From a checkpoint of a small transformer trained on Wikipedia.
Size: 8 layers, width 224, 4 heads of 64, MLP 896 GELU, vocabulary 8192, 8.97M parameters.
Architecture: LayerNorm before each block, learned positions, biases, untied embeddings, attention and MLP in parallel.
Training: a variant of SOAP for these matrices, 393M tokens, 8470 steps.
Each number is 128 + 24 x the weight over the matrix's rms, rounded and kept within 0 to 255. Layers, rows and columns count from 0. Numbers have three digits each.

# layer 5 attention query, 256x224, rms 0.124, rows 0-62, columns 112-223
124106078073131134136121162143130128117095081128117086131099161111158137130131145099130144105099173133145111138139129151122155122161138106128158149146139138088112157118130117075154145147148104140121170137121144100134108136087130129123135149121120170110143132145147111150122122156131151117100166145151132117120143097157131124145122102143
133172125138157131113125134092105096161136121152104104162120092113080104166121121119105128127126124146118100160122087133108122156107124108149143136121141107091153124129134155156170092141112153077132115110144124114125130112119119125101091115129160146168110150128170138111109110128111095142125119116150126081135113165146126124086162122140
130128131124133155140114145143124127123132112098123152124096134146113121090140125124163101123139127132147102108106087115117119106136181051142136166114129110129140172112092118131087093074153145086118113136100113093125119167131121128143151112154128095138133167126155148131143119156132117141144117118101110099163134111120125152121151110140
118119126119113099133110131173119161131147126110133127106124099148110154172160112132079147114086113146131125123143154114111151109145100128152130104135122086124167102107111125131129129172137114120113137123138103137145151104177160111117153129148107116168123125123148083143132115137109155124117131123125190125139165123130155145118112144132
122145133163180134104112129153155136152108188138181121118136096086122103128106139120167110141135118111129121132117116128097135145135162127152139145104099145120114118095129129112169137152140145098150143147118103132131124139162113128153137084108119105121151130136143157085163131151104099100123133083090121108170139099130100132128105128100
136124133124147124126135158125166132160135140120158147152123108127123094149165103096116092156125112160108087100153122153108158161141080169146103111142109148115143137099149097138100112173130128147157148136079147114154139133165137119129145132112095150131134116060109150100128153125111121159107168137084059100118125130108098148134124108128
142131137100139134149129110116140169097146176130115096098113094119132143129073101146152130113127139109158112140107113181079112088113136141111112132140125124117144121138087134129133146155149102118157106121159136160135147136143100152088146181131131142127145134135122111105171145174135138106135133122152105147118108121124127143171131144116
130132130106109121153113108141180096176134133106122140140126148141107109107124106151096109091143116145118136152127147145119141136143122131144109127128168124140152137081131126136149154146111149129097155164153120100117144103110149101121135174136133165112128131167132096116135149150123108100123120127140126144139120127147118104190112141108
135116106100133089159107134114108128138117160127126157143138122151108138068107118124129162105149111145155147140151115097087136123107120149132143182095152125081171133114097119161117122106084160130120097114138132129147145136153120077115123126089102092116131152150116159099120166125105155178164139125125146107153149117118123115150127135085
134141135112141121101124134108121152107105144115149187133120122101092132105164114091115129103136151107131115113142094112122155129088100140179116130117135137101151156058143097090110137155124135143154098096087122135107150130154145091085120101119158164118118143087186150143151150118133141177122150131160142145177127105110079103159132099104
141121130164141112123130160153152137129155126143171113130151146132101122097143099110125136098093123115120116141118089151142140084112124148096123116116101123114115143103085150150146152130120124143132179097154143140110120161095139129132102145147094118107129131130160175098132107155113127101118176149113162126179102165137075167109117168112
174132175125125145113134144121115114121147123125183127119125135152099111107107087191141168095120100111143129108123124131147066156120164118126132115127106146138172116076119143180125147126152141121144122128121182165145115145090146126121117142141186138169110148128090132137117149157095151142115110110140150128109117114162122093113150144105
134128123168137079125134063143121132134137102186103127163107142104137108094148148162138113110142136165125136103166107149116122160148123132105107113166100134150141139163138065135129086139129104109056092114144133162127156119123133128126144100175122128121107098096134104181201109134121136079147155097140147162116145181127181094144137084129
138110118105110126129103109148115129131131161146111156131117171116141117142113119086161149114151107102137094102117139117153118135102139116166125128098135134102145130099142126157098146139130097178104151139092132167140117152129093128120126141152142139157156126169124136152134124121107128127108142146148125165145160170101147101148133082118
105120132105105129071095146131097128170158164133149130120095121111111132116128158130143088115127185102108138141151173129132116122118138105151113133101114123138143124112126092132138102103126114175135180132140164096097127146100122151128138133108105100140126139127124091155117086117098118179133138158151142092130149208160112089160095100097
087134131121098138101117181149146139127148142099144130153139110117106122123071203110131120149127103134157160140138143130125104077098147129121100147123131068141119089112113127108116151075096137158167152109101159098115150123130161123122139136140127154123154086103118188172142103109161133154150127144126164100163106165143151126114155086133
109110096116088142143128135142103104168137148128097131126109126133151108105155107104137169126140131100132114123169135128104111102127125138098131159137164117145116129076119144165147156104137138136149151156159122144111157140125185106134128097165125125084137120092115156105121138151131110158126157104177153121143100159146152120157151154119
148100140103116144120134114120146094130108111133144115133129131143112171114114139096136150088109130155108099101138095118117118088078138121145128148091140088103158141091092118184146159100109146095121141141143073103115114123129125152145147144112089165095101135126148109147084115160126140129119163142110144142129122114136101152139188134109
149101137095136132099127135147126140175178171134167137109145142131135109148084104137132117094129173195125131135094129140125122102071176133162147167105129109116148125129142135120131118090149171131136083124156115129114123119135136160131145121145100111095151122140154103137130127148122159136137115128141127140133152126101138135099123137095
145149132129130160121111107127153147162113135146141157091154096119109066117157110178087159111110136179163122129172093117122132143132112146130159141160125145125183161096108103147085058157102132132108106083152160113128162088144161115125108112078132165133118150135122142113135137162119121099111142110162164177101149103116101099116141124095
144092167161118104123111178134142123132119143113128105126174113131106102144122122086131130117140101090116137159126109117139122135123104114108114117171182121117085129153149093147118131178094138123122157181132115127112145159141138108143162153142144164156117131099140135172130106134082120177140123116153141137145134116144144159155123153116
125097169122138151174123130129148099086140157095123115103110111139130123117131163141167116115129119126151128094099086114105121098094164113126135152144114140082140120118116153123146115150136140149116163123132146120137129147133118121160105131172150129118127135100140140167101145157092127131152103096096171156078099154110174115105116132135
118145132107123148109149161108126130121122117136097146111113144151110148155105119101146123104081122137111155115157129113176085150148121153142135096135142144121120158124122141134160121122116159128142125138121159117130114178072099161118135142124072134117097103151125138148118081130135145113081154142082100108099146164134084143147147158150
162130103111133184176089112125148118105113120148124116136149153135129142128089133093135156132087118122123124127160087137155158127165155137106114119116132108144115157111135123125084144129142093085091119087106108154108126086118106161130109125115135116143158093101141143130113162135150112111127139123125173145123136099100094124119134169103
129141159104148156134146128108125143147124143112109093099139143099084086099114113124124150096123153144140118104168099139154099140102121137166123146110116172122146131090125133140160110162135089139132148105189104159154126139134123135123149110117113140127122101108117171112113176158115158209098133149089103129198150091103128125105105138065
100094143128126107134137152139125093115149112103099174124110131147113131104144118117115075106145157078124092125113122138175139125160143105144145158119145130116106126096140103154129139125119185151164158126130121128183142164139135105098162125157093158159134134150100122078116138142133136116130127163104088160111132209116128118120101136135
126098131110151146159132147127109145121094114129112122110125129125098151180130112149091114122157106102112108149124142141138120106141106120143130146182117131136132141136122135128119102153142151116113173121159094121078105101118114134119160147088196141123103106115111119149159068130124132096188117127119101114150091081103144157163113100142
128119132127122093104145123120124109117122135163119106166081127158090146152111104122106115142132093099112131173114146126165155122175140133090131150135126140098085118118154154110157145120133099147118127143093110106103115120129136150140119162140142145117108123134146083163123129116120109127085103172098120113122123125143118123124149157159
130126087130120137148157139115125156136119116135138151143082143124109121118154115128115148100132130204103113103070153147097149120130117144134192160122151106133149173106146123134106162090118114149130153103127127138169128133108149121088157162152095134125118141132131140089110131075155109130134099127109107122097141103106157159139104139129
123105111148118084130080094164131140128146153123129152088120148118144102137134167109130146105129113103119140115110151148101116108152150160121140162116144091145116090150130149124105141081174103109182126154156160130116138108124103136139137109085141097103096117132140147144099147111137135134106120130143151122119152102104130095147193158111
102144114123103136109105190104095116159150111097172105141118112138127146125114110137123152129136139094100166152131140108137125104128124140133130129118140107124125090150126100164149111103113109164155129140123123143143141145154150105137101135135117123112105107134098108142085157128148128110154134129140106146125110148120135141156177132130
099104148100148155138128123141128119148132150085134092103112106101154163141127125124147149131144178059135093096124134158109090160132153125110111103116123093151108135118137156088132128094179123122085129139153138155107123145147120164153135082087145142123132151118125126114139148151118113118112144124129113122138154146114125128143117130134
120149123120129130171119104097116149135127108130163114128099124147121144133160127083106130096106119169155160135173134090140128107173132141115139126138129137144119151095119129111127173117162126120133088131146110093094142113135136121117156139124122147108132115131140106148131129168168098136144166114115141131112100113145111110174123147171
128134116125130122101139130092144136118125098163137114105089169150104121116111141140109160120121075127134129118114122100159108162129139134141126120088129129172135116150099101106169098120092140116080106142117116164136104111143114142120173119123162172145120130143122101131079162144139154099172185125118130114103139129132117139104129126087
098129123104137093075119114144093121115120089073113112122070121146112149097087155089152110087129105104120110121137187134120167149160166148088114100122171106154105147126137148109120113118166145121143121112169174113103132135145134132141130134117127124107173136126149128136132142094122116148099109126120137110142112102130151206124149125137
155130153082118105164139070133116103132154116109159131099136128144164106119097154090145183130152163151144148141083093111105099129121142099172145133119116118107129110131130144135128145137115114122109135126078099141119144137118097134089082111141105154126171106103142091154127128145131129138121131130169160147071108093142089126172160133158
118128147157144129132124116120128165087111168116177153135172139129109127084136146149125134124149137131074117161104107153155102113117133117138127148181117089126148136140115147194120126144110134146098135119129154140158117119127132120134146139131130162141137104137143096113139119141130116124126129166149133131161132133117148076165132135125
097140106132094122129135136144112080130133135053106102145119086123131217121121127124135141112133171102151136125175166109136187146134090132101108104160151133196103147134174090101097135106216103122183128115073138083133127136080123122134115163111114135125131117115156090137108095100141123078100127152155129132145105125159138129109144106156
125153103141105162130127112169128134103129108128144139136131127150113180142096148159119157136101088140124145159146111152140156130162084077125123130140126136089177144138112087123133128139148089115109120131157120084120184129129131144107148118174182117104092110129134105100109133131109154112083099134125134170162121104153143144152090113126
138116148118148141181093138147113143167129140141105131139147125111102122169107107170108138114128134110142106081127084132123107135120112131108104163149140136101137130121120166130138122096126135144131121142118151136169132132090186138122107116159071102177105137155145179135124113083134148110128086135132127124108140138163162157133120102106
122106080105154153115161130132089122074120127114134102155126122111081154124115139131110118136158128073111132080098124129163145100118085125112112122143121145148131139136119099125126095131121112121176122129090133100139130138166101141143141144125104135127108120094159164119138160108104110167097085092106113169149107149151103145114141142064
104118142144127124117122117140135117196108140152105067139098115113125156156120105147099087098072109118134087132106151160153117129103095175144117114121151145152093140109134144097125119139125061114105147138159125113109157139082161109139129150119144126140126103134176127119128119170113102129120101119126137101154137094097129135123101124113
179132128104111146088136138120136179133131122112135117123108112095174120089122116132111106152135077134130139115149139127117104093104129155118172106111095118140161116101137116101121147133100138138146102108106102125149156132104134135123141153131096125131123122131129141120144146153114126124161143112107142132121123126148103101112116135113
154157141085096151176118128092114131175170168210155087120137143128097124101121172160137170129143152132117095122138064062089103138091201142186150159124136103058122115136122120102048142089140161122109139127124119161213146107126120086114109108181115164136150161100112164106115149165158132146142147124120133140160123132061113084137187144135
106182146100138115137128129079100140148085133096130162121131140161128122115131139127147104127147127129137091116120131129095158169194118144117137132131115106094134156126132130086135110150103127095112099149161127124123158137100145121148132096104122169139142098162105118118122179127093112134115117129131126128142154099138189142116096172131
128134143151120094117119119123129152159123162112137133108123107152112121172130154106117093153141142154172134121140127166144157168145084105111102131143150122121127171157113109118126145146146142164105182147105163082154129122138145132137079131158150134147150115111100099128144129130155094100080147108181151128185136106145133131147119130160
152105139129104115101070131145116129140185121116105137116117119103121140120116114126156131113126151148121159111139168129117128134139118117143112147098152170135150132076098101142130113117130133095106142130147122132097129119117152127131151136114118090156151157125142111105140123109136059110097145125140136135109113151136130155149112110136
161105080072105161120145119078128119136086178155130134123133102106162151117124134118092133142136156142139153157090122092100139136178111132142139131123088146118116156079102147129108119179110086157168105138152095119145170089110110149113110122134125158115117143154095129129090159128142087138127121136160126125118070147124085114153144150115
136131107124109114117136152125134156089110113118105116144137077094156114096148137122136149165116130158127154135120116115124139149134089128105112155121184170145122135096149127119093153126113125117145127085158122146116133142152104090132152160142144148134138112101120111163093138094153110135142141120111133112132097146140107140154103166145
136155099123114119131108127129146096113110154155155118118144158133099134126120163123100124128115163165140143087118086132159101132122130123126123088094086142101152154142104100098114129135135112151151157148143123131102093138139127111141116091120154133144136100137164114154109151176137093124134144130124120157158132100094106143106103124148
145104148133150140112107147110102135122152119103144171105129125132154140120145096148103138136091118135095104143096092127147138159111122152145133157146121148162173114175106139154138138153134093098147144101114154129118110125112161189129107121112150134139143084135125139140124145135155117126119109113071127149114115135104118104124113145135
153122166141095133160147159096114133114128155117076155151115128130126121136155164107081102177099138093124173105158127158101181141135134126113108200154114115101161141156095124132141154119146143137157140130117123151117159126181106174126125121096138119116122122133146146114123158104115123104121069119101080116114152112146110096092108115149
163093125135085129145163061101170124167117101142173142105135119161150123124088153128152156128098132094160126166103135136136097141114136099132144086126131154084139124134111130187178122070123118159112125159157124155113107136120091154137129128122093116096122128110095183112161093148120120162132111088139111132129142157097137143090155147125
126128158144137123151152102102088101084175089154125134165096129177154159132147122131087149104170104119136107089122139109133150110118125107103124113131131146099143145149149133135128113090155101121155111111117160107136163164112117095125138116150135140169135133129148153122104154124105117107115124140128094119155148121168097155141125118154
118146102114146110128113134135134142121156114143102089115129139122187188138118102127120159127092112106096139138114130153137126107172121119139112142107132158121116145118120152146157117140141165148127155145138140177116105119102153151137137117147158120126126126122105134149138104121148132132092129141114123097102150159135108141103127134217
107114120123127099132160149118097129140168108134134078118094114113184109137136131086124122155144107119148135131151138105143122129098105116143128148135087112144123125142119136125114099115103134137170146161104135086129086131142080114117139104144119124120122147102134184124089120082124137095114103127116117105127112121134159152152198112139
089122152156142137110136137133108138131105138135132087092107145120128127156119126127074096156093126118153153135160182165156147116168097107111097174107132169120190182135145104138138147139135126094096138182117133119118128140117096141123109165124103157132136126108175097152129123118126096130145144150141152113054084126121123139128103151156
143110131171082115173120116153107120110131153098138115117100168150130145144144108124139095109134143154112125109172086118144150109161117129107135129131100154133100151120182120112125140094126137082164149101149105133132075111122089161126150161144138120095140142148094115132105118167123131066152135141137141138091126115151099125114114146166
129117110111137116144119164147122118157104109091122084146092111188072118148128164132114134127119109148176099118121133145127141135103156135116109127113129123115159117148134099113115152149135155148089119150145126157153128123090077112122139142129129112119150106140148134139117137143107151113126092127140091132138135142166144113093125122091
088109114146104102148131096147149120098118148137151149145141102140092136143113127181100139136104135162130118158113141182126150138163035114111102118134145130154123151152135148107141155140130138116117149112130121110111177109190101112120161157089138096133165087159127104163123140119141150098116122127123141184109135111150139142150132143143
137151108132166124127161153094155122144183149137140101136116126115125148084122153137171104090136155116144112132117084149180153133130101127126112171158109100104081145139116101140123102110104116113106147095156118148127160115135132141123111134151152132113148119144089121129126132172138133114136133134103166129119152109154149146140109173194
134142137152106122097131095104114131115136145119097158136131117163110152115126097096094124135093115129079116120162157132143164158151119088118112112132167138094117111116101159124191135130144126135155099122152140137145119105153126105144132158139171142098123112151111137116152137123099139117172111124096167104124141139154100129118102150157
138125134144113125163126151131138130140125075154143136131118124128148132158153112143126117098154117121090154116103137122145093137153083146142130101105111105086111104141131155119150098144141142109109146123118132120137124136135109118099124188111166131102121110107131151127113112146148125122139127148137119111165132189154096107139126118119
# layer 5 attention key, 256x224, rms 0.125, rows 0-61, columns 112-223
138134138130139133118127117147128126156137137116107106121152130123132107145152112129099134108104118120131164129148168140137158118153136129116131108154140112139145164174135103141146110124146126128150140145153145124143102138107150097116131117123159117088190141145100123146126114098125126138124065088125177124133142118112100124110084104139
133099118167124113130131161103104102097142170147135124119113143173114143136141101128144106125160126165211077143127163148069127151136165148130125130087120126125158144103129100118107128116101116146143124104150107139138148148135126138098195140112114139159138128104168146111159113137179116111139148173147082113179096109127129131137161133155
087097153128137116146091111165119127090111153108112167154122162136097171130127118143088101119103090124125113140158141141108114143090106132118108130113164106140152160129121153124103122126110174137125153121089110148133128119141140149093146122143127141112140124108115120131131137100115148132121073128097114104142099181120088107147100100142
152126142137126107161102175134116140108177131135125165119135181087119091150175130171094119127149135121127123104157117103110120129117123148099133097156127120116159153098123131151131154112107147164141132139082117121118139134132107130134148156128107136133113117125128124143116164103109116110116117146100148128160139097141148112075130172073
153159153102121134159094097186167105099126150131139096126086130108152110137116145121130104148145150117107128134140128126183130161119125136157115118151106158091139101113143114104164117095115116104142107130149140116137143170133122134116158082138113153136124159147132151131153138095089162102085146136119140162142160144146110113158119125128
151142092106101143171167174122140135136083123120140100115091093134111061135178142127138123102120135117114109139145072137185145166153113123110118129110119184124102132099117091162085116150074085093140124126134111090170126152132102125135102135149125134138124138125161119126125129105128153127126116104106079168157119122163110137133100133162
121154139153137159158130091132140129118123150118105080095152076126170158130112166133196179099149130100096148114135112159133131135114120102121127130131117117128121123144095093136128071143178130151113156071119143159125122132130156105119109149128129116133125145133113108112149154106121155102128125121164123144136153113092088125125134127106
111111136139087138144153114130137153155152084102132140130138115139119121132123105128112181138119144143122139139120149139071150115101156154161152127147151134144155147104102088158126130107125151111090157144106134129144136108103169137135141135127075113105150070142113128105152167153149125102143136160124164145145144137143122180110122137123
153099112102131112126129128139111146168112120090099174131107153113098140113122123117120164099130124176136153130125128117127140151137113111143144133114115126159120176119088101134118107097156170152135119100059131111109086121182150135167115103184134158111133095130088169123136133141120136090158148115104119134127156104129155145155119127091
136139148127152137137154114140131127120139099148094134147134110157092110077181150111125115138163092138123124103152095146128102114164100151127174145104090125149198180117124135110149120107100132132152113146102118062125081125119139145081195155118103109081115099084143167126145176102168154114118146130083170112153129167177119163136127153142
121178163180107110138154129177143118142127104132125157140131157116145120110140124092107127094148156170146152116133126123175141126092132134125170135151142122108099115125132133136127128138114130119124123109161149144160089139133134100163146103121117123148131125183114144168081116093126219124123109134150137153135110150150137122114096129106
154114113126122073113125146089085127105145135128142117144186107156083138155087079152149169071136162098092109086140145144106102146112137134167125094101141149123116143127081101146115137147123105127135146134115149106103142177132110153121114158139124158145090104165113139121108126093126155107105134117170100098148139139166149128115185127122
097157136160158127120150171129125127157154143136098127084092151145142105126149130155086131131116129096128151128144103120109108105102120126107149126126148150167155167109145100123177158121150124064124134130131157147137116130120115154133106173111154122117125152096149082120158143168144099150177150115141150126104111125161152118151107154130
145131068132110139160117126138082095130130129083109125082118112108133123154092105113091112106116137148144125158145097085108110143111111174153107152150130120129117131116156119092141138090112118121151174120104123106138130124162135145146110136145128124135118138109109131115143165152118154148151141127146139078127122142122136113135102118115
089161083188135138114139086150133156164140108127131122132113120088105093067148096098146114161129153127134080152130115127113122132133127145135145132117095143155122121106158122147167134137095146132094165161156116128122111149180099130139124100157107153116134144123176122086141106064130117159155152157152131114122103156136158143107146101124
100132159113107123104083153143157153129108147102112126146089112098088108068117111113141129139119079114105121113137135145095150096129068119135094137141155137073104097143128100146156188098149126124170131118146141148141146151136112098126133143156151119119125111131148164137133107115129156147126150132113109154110124141209137121152126143093
120162112135093098112123147128075125141107140144120095124111130116161158093122133138116149149121133115184132132125187124108167174095154175159136109116110117142078151124164155112119125125145162134139101118103091127104144128122155130151117116197133143132139128106137103117099149103125092102121140154149135135139104117169142104137141155080
130133135156097102146138079139132138135167099168130128185150140142151150117167126118128106052098137112136132115136098119125129131107102124104139168143097101075087149100149111181141130119113141184141145112125153151123127117126157117100117108095128113078136143103073119138111109139106136128129081123122122111116109103121117142132137134098
111110124159135158150109127139120132122120129101087167108122061127121132159132115132114121101103127147152127123116102143156139143079118138132178158126133129127120104136106119132165134108151106140136172142118094114168129129121095121141140163139148163083127120119119148122187144138141102093119127165146125161120139140088150100125125114139
119123140142181095145093140108123173137167112128094134126125126143141096082171133174106111078111143135131107133161090169089141113150161136160136166078151112142138153100120114137148165133057117088111144149127120124095093119133133157088152133132134113130139122127158129107109111136148102138130143105129165145135137087104135121095154126119
075155115126104094105138145115140135097142127085127139144133119108126119137107101139128136136176101106162142144121076162090140129142128205100155112128125105136143124163168086134111172107093158123119112110143137138109148117111143138130150129139104149166134149132097104119134097126104114140086081119127130160129088121127136130105129145126
075114124095114129132161122146127108130143128114154108134154122146078162136121133178131116100145125145157119153155137124093114125127127137102119160137087189128119114129128193141132133136114149146137132101152128126081117124105100159140138105113120109106139142117159157116147145139088160111148108140094120128120126116133149137098128106149
125116145160147139137146129098122135098154113113157177128126149147098167127132135096138140108083131106155079095102124127126130147158129156154119151110145144160153127115107168148120082151118098130146094120169124153120117136119126130136134110129111137099142110134099120115092095159153158145111091134137152122103091110171102148099169139143
149162132121165127150123142107122149127133100132160129086079101125125097126099153085129167133074122108147129146132098124144133122099159167119119142134135129100097152124151153133151114148131106093119123129134123135100126119136146161129125138104087125121123152110087156155131155160110157111117152154108109131143207178095092141123090105134
146137059142131099124087132145093084132087142132116091171136147117118113111104186080142097086129163168155127108156124130139147121144080125129157126118113129141133161115125138156162098130151112130172134103107120115162116150100124150124120119177108127147072165110145157117111103128143129076116107118102148125160132127101148145101109118113
133128145135108155135125127147138111147086141141102163122133122100149126131115110117160132127153174093148150133142111080126148104126132130120152162131194173138140115144137157112146121092122151130157130123095131133143128080128146090092082163166062131132106157140099123110113141130159160106113103130061109146138126133108123128127130113192
137148133185115107149141168141105121091152131108121098134135105123115153170135125152124146096137109155118118124110126146154093148109141149119132117165142122151089142168150147138083087098148105132096118125133135092139127157087197142092161126107129100141105111112153071150115102110152119159175142145143118118123107127139143122138142114149
139177098145124196130106139114106140117129126127112116156152097118112137143114122091127134142118133139120144126101135128128142107111172145138104081145134129135125148084129154125112121125118136167114149143138168100121149085148136122134136101113116160091103113102148107145095122118149146154140085150103125110102092119122116120130148140111
128101102101129141112159146139088144156137115125113090133134130113125144104155149122088110112114116160117115137140168148127116114131119133114091147140144151117122125124083119130137129120135130148075144124108126119153083139159126122096113128122119137117166156132118113122147108130135160087136114089131103160129115177114114141182112101123
135108145091084124160112120124126108069148140147080152094134144129147156118136138098174206114133147121154114134138111108131096119123131108128108136116105150151150098119123128109147157130166126115135125160102125139110169084116140146146141116138162133128157121144110131165132136096134113127143109175126192116093133101128151138189144093112
116159156107119125125153122107140160134116123144122111174108146153098132107130122077118139146112100156143107120099116110150119114098119133132106151136110169110142158176128088146143113144111156132153076131147113164129162120135148117154140124118116109103167115147130119101175116111136089123110110159130107112150145126151142122129139125159
178120140105141171160137103131151115103120170079133146130112121111139180100139147092162152120185140097180138135117097130111128138079131087070171126123128150129083143143152112102102132128125153056113111119129156109128142126124143169135128095175163141081140119082149146100101164117115136121128107136159117157119096127130111143132122089098
112131129119113145157119117156140131104139099137104124119107100152101149088137126151136131148113134123142102123145105057115143132133097157139108105118122143138158137121127142120112143107164177117131067151158140101144128114094151139144148116156136128114108132087110103173161135132119090114134118109139120151123149155163142115115100163123
127134077148117141109144108107137152130141110136160134156136115096126108117119155124136148152102099134126124131135142159121136115125154109112135117144140122143120128162085133115120129126127146104138160102117098155130112110145145126099144091082122122122125132146105140117141108169165103137154179095167124109118119141105121150118107157132
133128140134131155104097088132141115101111112102094117105080089137158179110144133159116126133125158133131138110122141155122152134095190110123122127119147078178116139096108135162114145138156143172151057146122140136135159139080140121132108139119104169110177190121102131111114141114134117123114108145131152133128124176150123138172144132126
126085176146128140131111119148110109128156110103127165110108119147143140143156141092137142135085144122103126110120074123088084131150119143162128172181129110087108089142121170145139123094151141120183105135131115110076096085114093144152156055140168174142140126121106088156155120159134114102080142128136118149107129142153139130137126131127
147118113111112138133129121138174153125117131173104112136143121152123121114106103143100124119094110121131142132097102122101118158100154139140119129081132146181139165170150117143171130151140149112077162121113123106087089149119130115148127080092099085094091140081133109133172116110156141160133135154090093105165116124143148103148096148113
129097180119125164144142109119154135119132130086081138150111100117135133146188169156135107137128123058172112104133136153136135094120144118124134143081115107139150114142135134107089138120126101132141090115127149126136112165124130112142115148224145121183153128111117154102156123146091097128136117125108088133103122133148092144158129131107
095086157116143101135100148129112156140148093106119123164074149113102104114144143117114161118118094095119131184134090132078127127129124139131164103110088124096131137123117147095079139158120139159139145146152159123116180113137104119119148127141134116127124132122130082106154098109131164117138141125119174100113138140116127095123132153086
124118103138100129159114175113117165158117136143170110168114139088127094127113109143117132093132148134170093110178145119146106123108140105124138134133167109148099151101141148120131158138113137172097140129125166124133117151122106154149125102131111130178157089133149140167131141165162122132126099141139080138128124097133152112106116108115
097155130130155145094128140165136134101106157143161113086141103148111093117156154131147158179160143134135172079159102138132129128105103126077124115109122153148090115124139130104097115077146121131133148097156122137140199122143151133148179114126090143123146114116126157121123155154130158103153145125139105142142147123094129155134111158091
115153095113179106116127140089165123183136142112128112163106112078129142138130133098111140069147121125137173161117137153132144115121159117104150096136118146142142144107167131106120162138115116118088144127104134130142122185109140118113144116157174103161144155126135176165145126172159142120083131098178092122148113126134123102097127176097
092094079112124107166130120153179148117114142151121127131124135157138146117147138124146090153099125093097155139099163107149126078116148135124120157075130161126143104127119123117147126114156115133127116133097108137201106117134149145088124155142115074139133169120107128154152142129119128100141142117154111110136109144122142127096117135136
098115133131131115156142095117115094164171137135127127187159137087112108139109124117142123138096147133161142143134142105093076131139154130145132149122177096055129177120155136098113146070125119121162112159106147119155114131127104141166163097152095107101174140107126160112136152109131137148132070117104072126146148125096111091167107151144
127146130118099121180112144113117105136108138089159122142111134128101138134123114075149118107170155128103144137171129157153146186125109159146132109127117103144110172142117128133138106164156148102101144143082145137142184113107110139100103101108111135136145112118137165107130123152107135143115138146155166154103130115126089136145133089171
139117138118131108112102122108142161156117102160106123132148114133134102174137169142118123119118122136137103124181071123140129159128107142131157101136123125128167159136092078145156145145116107158143113131128134118131140156121126123149130157112165113122153154076152128130126120106145110147138148097133116139153115131173105102102110137104
124117103132152108131114118169147152170134148170094127147133112129117130141142129119122164121144127091141122113149124098115098132121171123133120135143113122111128145078111148115100172121115094112121100108144089123143081105128099130110101156131143136109169141090174112112127138151117138133160157146133103114104111144125168139094095115150
176142152066098174145097103138111078186100108137131117139113118141116128112119103137139141136107143135095172133108169118104134138097127162123098130128132165116124108112129145100080109139106096109107135173121127094169130164103134135124112143157104133083121123128104127133094081100167127133118118145126103136098169145139103109104108148122
152124099094107101149161141170143126137130131158125165159104093114124133102110100125111140185106110203134101089104074131115177144147103163138126148105117151105150126101103114173113128128144165125131123133154112146153125119082102145146148142149115134119117145106137112127121160086095116166144137144136140122123120109161086145122095160119
148133140105126116122118132146123095135141136106131146176176083115125128153135149125100110150111177126119109132139079140128147126128106113125134139135076111109147111122137136151128119104139098127154166141130135161136114138128153131125146093156162126140151091124134133128133125159132143111157140142132139108137114141124126131072148086102
154133138129172127103127146131114160124115080124133166129073129147118145165098130126127129129130106131140098113141119119093123143148154115103115147132109145125094054151144132123129111111063133097113135109131125120091127157098133085094127162135123124162107087120156117172156144152148128147125131145124144118161138130116114152122154139136
150124104098103147154169144115110126125135115175106143137118110181103105114144121180105147168109079121149089148128170160124151132126065118149078155129168119158162118113186116116146106088119127165082139139123152121116173149132107121118117149111151123130145123121104111102111174126125124104106108099113098121149196128148124117141151078129
160174123165113105191165101106124145159145132114128112106134151116129129135090113120172136094115130133115117149107097134117139126144124123136121124146152130097035120146136153111172126114117106119113125115121151091141130135108125169169096102125111140128151166128121138145106125128118148142120146169152140082115093112141162138136149117120
139087137125116137134149169112150137069188137141135108151141104154124115107125139158143100101138085144119137145113086089127150079119109102135107140125138107123136152141155138126115103123079160139107089111083131180148141137106137117131112109137130140158119116133121188109146159115129128133162151107133132106153155149167141149118130118147
133131146092130133133102134108126124147072077122120129135131164118117094142137109094180134099159127146190142148132144137152126139166137111134145149100116112115103125138102160142112119134143141118163123174162131156176102128107153104110099121131144131112136131123119083150120139165168114122105109096145113103148145106147122121089134169101
151152178151128115129149129109138143139139110138134125133126113141131095124140129147126112145112139143129082115102134089131124096175118157141077155108094102117125135122155133130095118122176110062146117147096127141149159108153122117128146062151140125163113129103136127153107097105113128096112110155155071090124131118159139123150111129158
130146097129128156159154107153112126162130077168138118138158135130109115138111105147153150115136145109127128145115127120113119135158150143082112128154119131085171145124126098137141108092138139113133110139161133112111180136144092144067126140129191106129116130105119113108120116102161088160145121129156164154111123102062113154088137132131
116103108104136111158159123105102163108120089119145115101124110152145152115167137146119095114114188126136103108131127107124158125140120099125131177134102092114116129134138160123104141133098149131161101175131168135127095122160135134116132132136150087115135154135132086106130116141109166113152119115119143183091119109098131121087127124144
111120136124137126131142146146135119148099105112096138160086089123123119163135113110119152119105155164133121118172146090130170123130139127106119094166153126111177112113155119151102107157132175149133143115124106153151144118123135132112100157115112134115133143134106173106131106144117115092156096140128120134161139112138158101142116120075
130107161110106135127112104163109127145146072103124120123104115117122118102080131173156136131118113133102098060175106169120155096145096121102104117172143112145105138134137125160131147128096092143069124132136082119131136117143126171124149112139126108154117110123137071141136137106113142129114070138140181194114118125133150123136143151084
116149133130132140141101100148128112147157121132113140119128148130154118090161165140111103131150124160115153129133096150082149155163113148115128131125134071112111142173131092117120156122147161077115173113146113149121150178120118124151154139142121125090107143134061121174157125116125139159127130082095079146088145124115114126104114134171
140142108116110112107121113145141122138139132107147129122169108130153120121117133135097125116140107156090116090155153080156117138122133105124140100134153081122104133140112139138104137144092132116140139139136206089115119122187135123148131123141147134102106134119120095127131112121132097142098107075104140140141152129154097122110153150151